python train.py --n_head=8 --n_kv_head=4 --activation="swiglu" --positions="rope" --rope_base=10000.0 --init_std_down=0.0 --optimizer="adamw" --weight_decay=0.36 --decay_shape="linear" --seq_len=1024
Each number is 500 + 40 x the weight over its row's rms, rounded and kept within 0 to 999. Layers, rows and columns count from 0. Numbers have three digits each. The size before them is the row's rms in percent of the matrix's.

# v: layer 2 attention value, 384x768, rms 0.0212, rows 32-53, columns 480-575
# o: layer 2 attention output (transposed), 768x768, rms 0.0206, rows 32-52,128-148, columns 480-575
v32 106:522502505480542459537480518556403520524421536500484509474556500518530469471539477505483469554512555460487493499555499486581481534474509538569570490510560417520431397522469473535555480548429460522455479467493509461499475477557516496523525518487489538551534425565546553510468521520548535457
o32 111:500454551537486444495459553491547567452536512469446508486465499473488579514466473478481550510500519497493483506537548505528559511501456536511498449500512505435530493453555502497515568523483525423537478536540449451414525527482504584573490504516494493519528480554448514525463503513522539481
o128 096:520515462511474500496547573478517495528531486485464491496533454481503567531491502498517476563481519555430597477490487548496432462568500483494490421529463517531535507493550465459485588532549491461541510509528479445581564442504489471488501507521486461565510500526500551508446473562527616508
v33 109:482442453462526450550454448479472541407573520501544490413487484449567542488499461485495511516555466540521474509470548556478525485486489502533563455436484513444420414515535525451545439479531512479468510533499548498551467550462517586467457429536530579441458528545515556435416479574526575487
o33 112:467455528495469534531566514462496485623463545531516571546497472476446460485517508540514398515466516475503484526535510508485471527406523459506505373494558532479555508464601517497577491491506532570534478532499496467434513495475529441483474566554463501509488487509516558503559437519493505521
o129 100:496555520511532535495485513472525550426427525545430606528508474533460588460499517532506470438540544530477488525464563441530498482502490452438520547456540432568488540494480433489535458480476530474503527492522420474497506485496483412497418525493467388488503490503481563471545507484539447478
v34 107:456532475493503480523485421494513508518468575532508559442431488534526501578548509536420582497543478488492505524489476489500512500505490491577486496504553478549519486517536485479507535466524490521507607584510540393530548544485524482526549393477464547491535429453530523473475487530512518474
o34 113:522471516502544512479500524535544552531498591472444433455545506524533504519502491413556439506472512554531493451598522501452486516469510504511514354511535557522484590591502558414503474573498467554504530566523502499522464496504480458476506557487544468486554525490586479551504483547404506505
o130 093:507560537593505529592506488483522486467454465538542538560488466503527484517540526488467443471468458544421523535503498522443413528547493523470512437499429467515514551478546466472555484511552499402407536513483435522475499550589457516424442544479496613493499496476465472523583506492528480549
v35 107:484472421509578451538503575581492448496436532470480530443469512552575527524529451547520503525485476520431433458522606506495447525490477507474564508560492450472530529461481530464444499510476480504459512553453512548512456455580505519591511500547463560602418535518489525561466473533484495498
o35 111:480482507538532560506549474503517504457509498528440556478490537605461531451522438599510542497491484468533490548472472465453617595539457503494512451533502497401441502464548470402495538456512535569528524524508403488517466508527477526485543504578452514555458493484536509524552524548428463537
o131 101:436521548473503549435443478421563496467501517508497468537530567451520596488550525453454587481474566515530506533459526505479503474543527525451464529516507459520513596556528523515448453445537487499558516464571493543484541425511453475472490480507518424445499561593520590497458501504506572588
v36 110:520598547535472538522490466452465484502470488462572465488528449471538462504525444444448428453556463527531470522512532513495554508444437510500401473478536539506535485498519489542537476420543558512442471481511474503515478531481454508521486463545551551569507501516523499439514512496501500442
o36 115:508548473467521553507510457449486453459555481474462531459512455477532548512463583487471538525425485466507547514472508495434467453530454525467577508537564496540499531436454509427509504528563491497491475463561526512518558524532523526449533569549418517491518452524561577563479510547483490517
o132 097:521466469496564503594493439519475523532505580451536468553459505503490513476556501567512552459474483403576427476477502488546490523514524533565548504487507492517476476498551533423445524521508522569522446542496458485500427566445524478482496565535474466488572478486429513535529552403498453433
v37 107:469538499467568488466484524512582451504502454524520549523559506533609494526543500423393471498540526521516506438470497433485497562488511552493507479523504492464561434419530484556490468456452529494493506465524494485400540485513532457483539454536525526524504534491460474530376419464593524558
o37 108:532518460504500520535473495522455564512471524462507489453500483445447540529390442521444469518522457515506539471550488511530466539483481528474519417534486580534528490471533472459506520524525471470528497552457527501417451552443506472464495526483468515518463407530486496547499477574497538407
o133 105:560501564496428525489517554485478594445457528473433493494513483519446487453450502504504471489551472519528481508487509541490462430575523492502469449352487477469491540577478479501521502582503506492496467498455429518503568484500467461489507555511501482489511528468513527447504466512536472481
v38 111:467539593453455484486481484505567548528462497531530511543474510484507462554457510467470499492500535533511568451500526518486550546516409508468505476506537584544468573466504476474504469445389539519503502468466525453461558471494481513548478463513537609478484455493545575542479540556496508505
o38 107:476491459457502484482418512486508486507503583515452515454486506452447542466476483488545487529489505484454522425557483576487567511469524500456486519514512569508480423522437540547474526491469548562496494560581538508488497512598452464462470574497492412577457532476491527528469506490477479498
o134 105:548512431503480485547485492486503466515440551443434520480538495510497454483505582484583510551516535538526443525487569528529458514525522487441483470456576505479554432476510501442473521483469470509447501473477436409496525472482534524468458521483477534535508470495487547544453516491538558452
v39 107:571482543524456418480535454492543456411532464543470532522510485555529490510574551532503520517464491512549518529516472529516501561467493530541531486463528528487426466521459493500539509449474534515532485468540533494469498552475453544474490505494561538517436511581474499449430456471504556533
o39 110:492474491520526553393451560547467512457513492496518535589529515475471501482551470498506493486549443450495461560483475574493543480429501553488564464525508516503500476419489529536504485421482540525536550572445568533473491415550535554525498418514553519566519530486505504515482451513520498543
o135 100:483398510451450533449567541514506499509523490485500501503512532495452486489494496479546480534509539482461552504498523526509531440467492502549487494452559452506543496515467510472469463548448458493423494547479431507562458555455542483517516486535580438545474485495464547476523505597498536526
v40 104:482520503543507552502427508586446469480437534499470428525520537431549466493461519487526501485448476438515506443428499491524456472523479448500522484582439484474527520556504509553513515572461551495526425550456470511478479449561549426510446460561518502483562525519532511512533590424469470495
o40 104:504554481437422471502533517510487499544504457551413541505511477513580508589522522503445539446461565533458430502506545422480483509508554552482439512440443475527513545466525482476512489536453535582509534533480554533539432581517492532459505490513465489543533496422427491518515496501416514471
o136 104:490604489480481545503499437472477474496499481473504491481570486449503555528515512451482455469451492528561436543473534501513496497507516532460579489452547498533554416436494520483526502527511485556492492450481458395510507505538475498508548524542506528462484497527538551453489467516526578549
v41 106:472471508487534524523537502421532483543514544462475543421471472504480529498470473482553520428542465508503490443490606488543481532480467490490485542470493497514335537548525519563559422494469589510532451470480492401562557559594463513478492489481531495548519530466494525483436543430474569477
o41 112:491414451525492513446473504597447468521571515537460539498470451506496487467480539488516528463491511498527564545499527553546448440454485497506484496510454458510556481542482476547486532418543467467446487476524608544547509548501466434415499464421562423494506437491522449547446458518422524518
o137 096:539590554501471518458460546539452495451450471555573586520460441541514516493426578516520408591535542582434516540446541543500503496514467467470505492493511499509512480487464476511480446553525486493447577473491493549510538525519456485537511534509551446489496497466470523511562408516469497434
v42 107:540578421461437499449531512500401419486512529486477547439472478530451486476505551460487538488540536505534502486529455542500453541553623476527457561492484488447582508498482496454488502492504482464481572470460478551499578487481420502540503485506474426485536464499460542520543509496593467491
o42 112:513514457457454495592488503427466511466491509480565508506516475478542447498531524498459374549508525530482479480493441478502605461505527520536451495507517473543479505505554536547559486537397525475489518469514510471521620569379502472482495506503442502570524497555481578462480524535487439470
o138 099:535512513459536484432486439507585503558502543482489456457528469434526471513502481503479551496516475519559509529434576477489567476523474478493521459502455544523477469405508424556537527522596563442496478499500547414439481462533582412465485455474531517478513534482516493462456507462409558568
v43 105:524523507507609499522430519528488465476510526519517517549482502515518517538519472527533437536541481510493483488528488505538479424505460554529498512487533457529450539661484536525489500544510441501503491478571446461601489494489550548458507554543541441581516499527465566511516419518521500475
o43 110:421511538526459553441495459505454412499539543484537476487466547508425468472523411422513489533519478472475498505447536458511487522512504448489494454528517474481587525477585551496479546471521424507487443536500420478421418498575533499468562517481534497487497463506475516551475518446502483441
o139 099:460503515524473522516531585546464579453491518569564484510520545593496588468468529491480479485492536520483488506506478531497503404504510468430496460526493500430503546424490509529527458488403544495451573487509505600480472557485440467534472526597536471482451466465433534481464496515515500499
v44 105:556452535476461491490598445500419557513460506491497525476434514480442558470480505521453519470483512581508474457438467540510584485461487576498462575457515534507442508484538488525503438466530503490455518480448607467493425557524472463534540525478511454570519426410476489418513514525509488512
o44 109:519476521491502476497505553456460481475492532508465486529516463491504512568479399545556538461525492568461486504472524546472465519484468489502558483488567505459492489482444486497557491498511581481535518472553488544533469432465496548519521478422532466471541483557487609428519447550472499531
o140 104:527540550540454473496487594500512444430494482531517450488475490506570486547438536485505441504609449476511555562549551467509458455552540453475474462528515471454452557516480504476459451495494508562516447489517435475523502498536463467477554507486489539546554545563436523496497520533482480557
v45 105:550535542542517589499444537471521422566485518515592540585460475466518465488571608462489466490460512513530466494572495554512506566493559517519539511517460464439493532499576503510500532531462443512490514585484549497564485523442481464508489495491485571444513455486455540534548547474478499508
o45 109:486528447531521462497433553517491504421514515525458530587528469479473507527516467477501540460514589576547490447459524492559518454562511509512479623503578453549499473534482500464516508510527588545536520537516482487484547512537546528509477448519447519496583556534438483502506513440475554465
o141 098:479451489474525453485526557542503470507513493527441434453573511502526511535421490478516467530516511429511493525517520431506491477511523472554439490519520516517559503507536485556574430505441486581477577492473457480466469473485560521525593570507471499511492540513540484496530540549491587525
v46 102:469578435522442513487526522572536547504478506478503439453502463546461514496503522491462548509465541508421407451507520521482459495426485557449405448510504486448575515550528472526529431425482464480447456528496569511539511541526503504539577516489477516564503484527477526526417524509546452519
o46 107:565497502523510470530493473470436596501459474465542387523485448504580520412555498535423473443491522526566501489548460540509552471533458559558585518479477509462480443453492458504545529503418551467490480455527498503568523402509568479557512558515501566521451468570528519458501528469506494490
o142 098:503527469516520440505497467542505481459507564545528564554537501489488464534489492524574578516482531482532520471500490417540516503479497459462489504464417487530500488517512498485432496479491512445487456528537518496434464503481519490461456565428535495584421476464486460542549506532445491548
v47 102:508541484421504523488522584538488542484446548530530538458453525488488531508458533491445508461498528521497479487444484533409526500516516500457504449488448512487515522465454508442438575506575539495470545545557511532506471450476520523533508543518519473496466519519449472508457508527501381525
o47 104:508462498514558527596451480460428413476483486535537580499504544516452525410567458527511555458582496462514424479529497507464505512448484519487562510547585593483505552513532559514520490450455506523478494481440469456523490434460551550584490409553488501516454484493530495505514522557506469553
o143 101:437531507502442554441521504469514463539551511476467476446563522364459461520469442535527463533437486426444519585482446568475501483454516474531567489523503501533557528551468519549559530465522472516486489503458561477527510516532519518517520424500432537469523496521474466449515483499469537558
v48 107:484470505421556444470524523559500512533490506533555482425538461497580546421492487496573509526434496491465453447549484494466420477530434534572503521485531454493459568485487501503513487469460519509538468451521479529503413527498571490458477545612498487548531475482459509477517499586556519521
o48 112:539464492515551517484516423464483529453506470476402492508464468434487484566497527553529529484536502360463513478563412510507516516428470543464500474478473506405553546454489397569513556476544563466491482481519413522415466498566517524457468447507598498474467443519386499428491520553542541513
o144 096:478413559545479575510518562442499464466432566531450511579521548497501537386490505516542533511531492507487526544511492463416512474470493506429489598483479457458467496553529493504425523525496472484487516536503466504503481495440473538438540474500531477490459523493516484532472481484420486551
v49 107:528523481483536453462541421604479461532488535502504499474636545535529466537489480467544470510590469573536454461456470522528497604509433486501526461526430504502415431440494556558516461485533524501491501478486544427476480515511535471475465573469525532450555467503450593475498525481526527497
o49 107:485444508455474519455472499475591505545512502536483482570499527517570502466501496454522574492534517465487559482557468446513475481542504500540504450513561500437526534540447530508471479530504475504526467523487496549530503478563541480481544484451494484551529578513524498527432518485505549493
o145 104:522511437446474574621454548423436569504547524531432465472478583594489511527534533504511406491545535490446470440513536535526533476511495451495468465508494504390525527508454468481512444466480553570520500536486421497517574516538444477535451569570517494445517486446489557523551531543546442503
v50 104:553494540535513486539475571514456518517498541505502505419573550504506566536449444496474521491528498505489491515489493571541536510511503507547467536480522467527504521447553443547495485511491535486444523441572477486452498525523490478493556479503548451510485504514526539519495503475523602479
o50 108:501482468493545504481476532409543544509521522555508507544531449489482511508394455560473529480493495485481437508563464565543538466513472483483561447577584521448576476502467471447509522521481540551527492488523558492549541508487530540442565474480506511491548593448515516523483478441560508548
o146 098:523428479514487499531493571507474556451526474480487536486524431576516526538459525532511526526483579449485454424439553477578513483516495443481496485444533502487472501461487493528468475509474540541576533482420376506521473540474481501451490639605512450522454436475494538518476499487514483562
v51 106:495482505488494483535470584481624556484513474549469515523492545535438522556490506514563536410541509546546504512453578484459467497454539490477552463417438559451441519507514426464518489465548591512460540534488511506514520425506570523430492530438568456471502545555547468526517476479502488547
o51 109:479448543514502447493514495477511491482509545452518512540545523562451474461517466487535495481429549424470435472499565568579440488525490485472464524490459507431535548535448457555534522508402421449451529487452516533482600482442516469502448480484538552510589556433570501489504482484525556447
o147 096:472422432513482564517541468508440488512515485436497475482526483461512543515445469502604465588483503447536505456499493591566472537527507453480550516563522482489513490540524518514525450535456497516533516558497447471580498511469476553508554541585506492509467424494497430552500481577464491467
v52 108:553455485465448549546526511546463487548434458500471479471429421493437459462425488505544477530608454501512547496559503544434479456490565512468573530533519467517476541516510475545466442486541535492506468487491477509453568490544501429537487523491498534456541459442481499523505534486511542447
o52 114:561484514546470511496490518527535454594491463537514523483518506526496551511473582508536464538448494529473490529512508516520528482449498428544445517486521503515526371538475563545455473461522554507455492580483495512557497545506445589468511539515525444471463505495562579532486491427459513538
o148 096:493542506467440567416414488473527487457497563514535518515526524480495447543540508524482470567434494499438492624502539515507542478533463493503493456522441494533520436510522486474506520513421471491471521499467491459516526481482537510495502496502518462555544532504579495483519487522492585513
v53 107:465512497467457408496562542458492565514529541474479481483499522509444495508492498478457598508483551547511553486485460558564500560477500572538583512488448397501492521551500499500540456481475500482494458494499395463548442533535471529542518555484446492514492453521565529515525519512559547508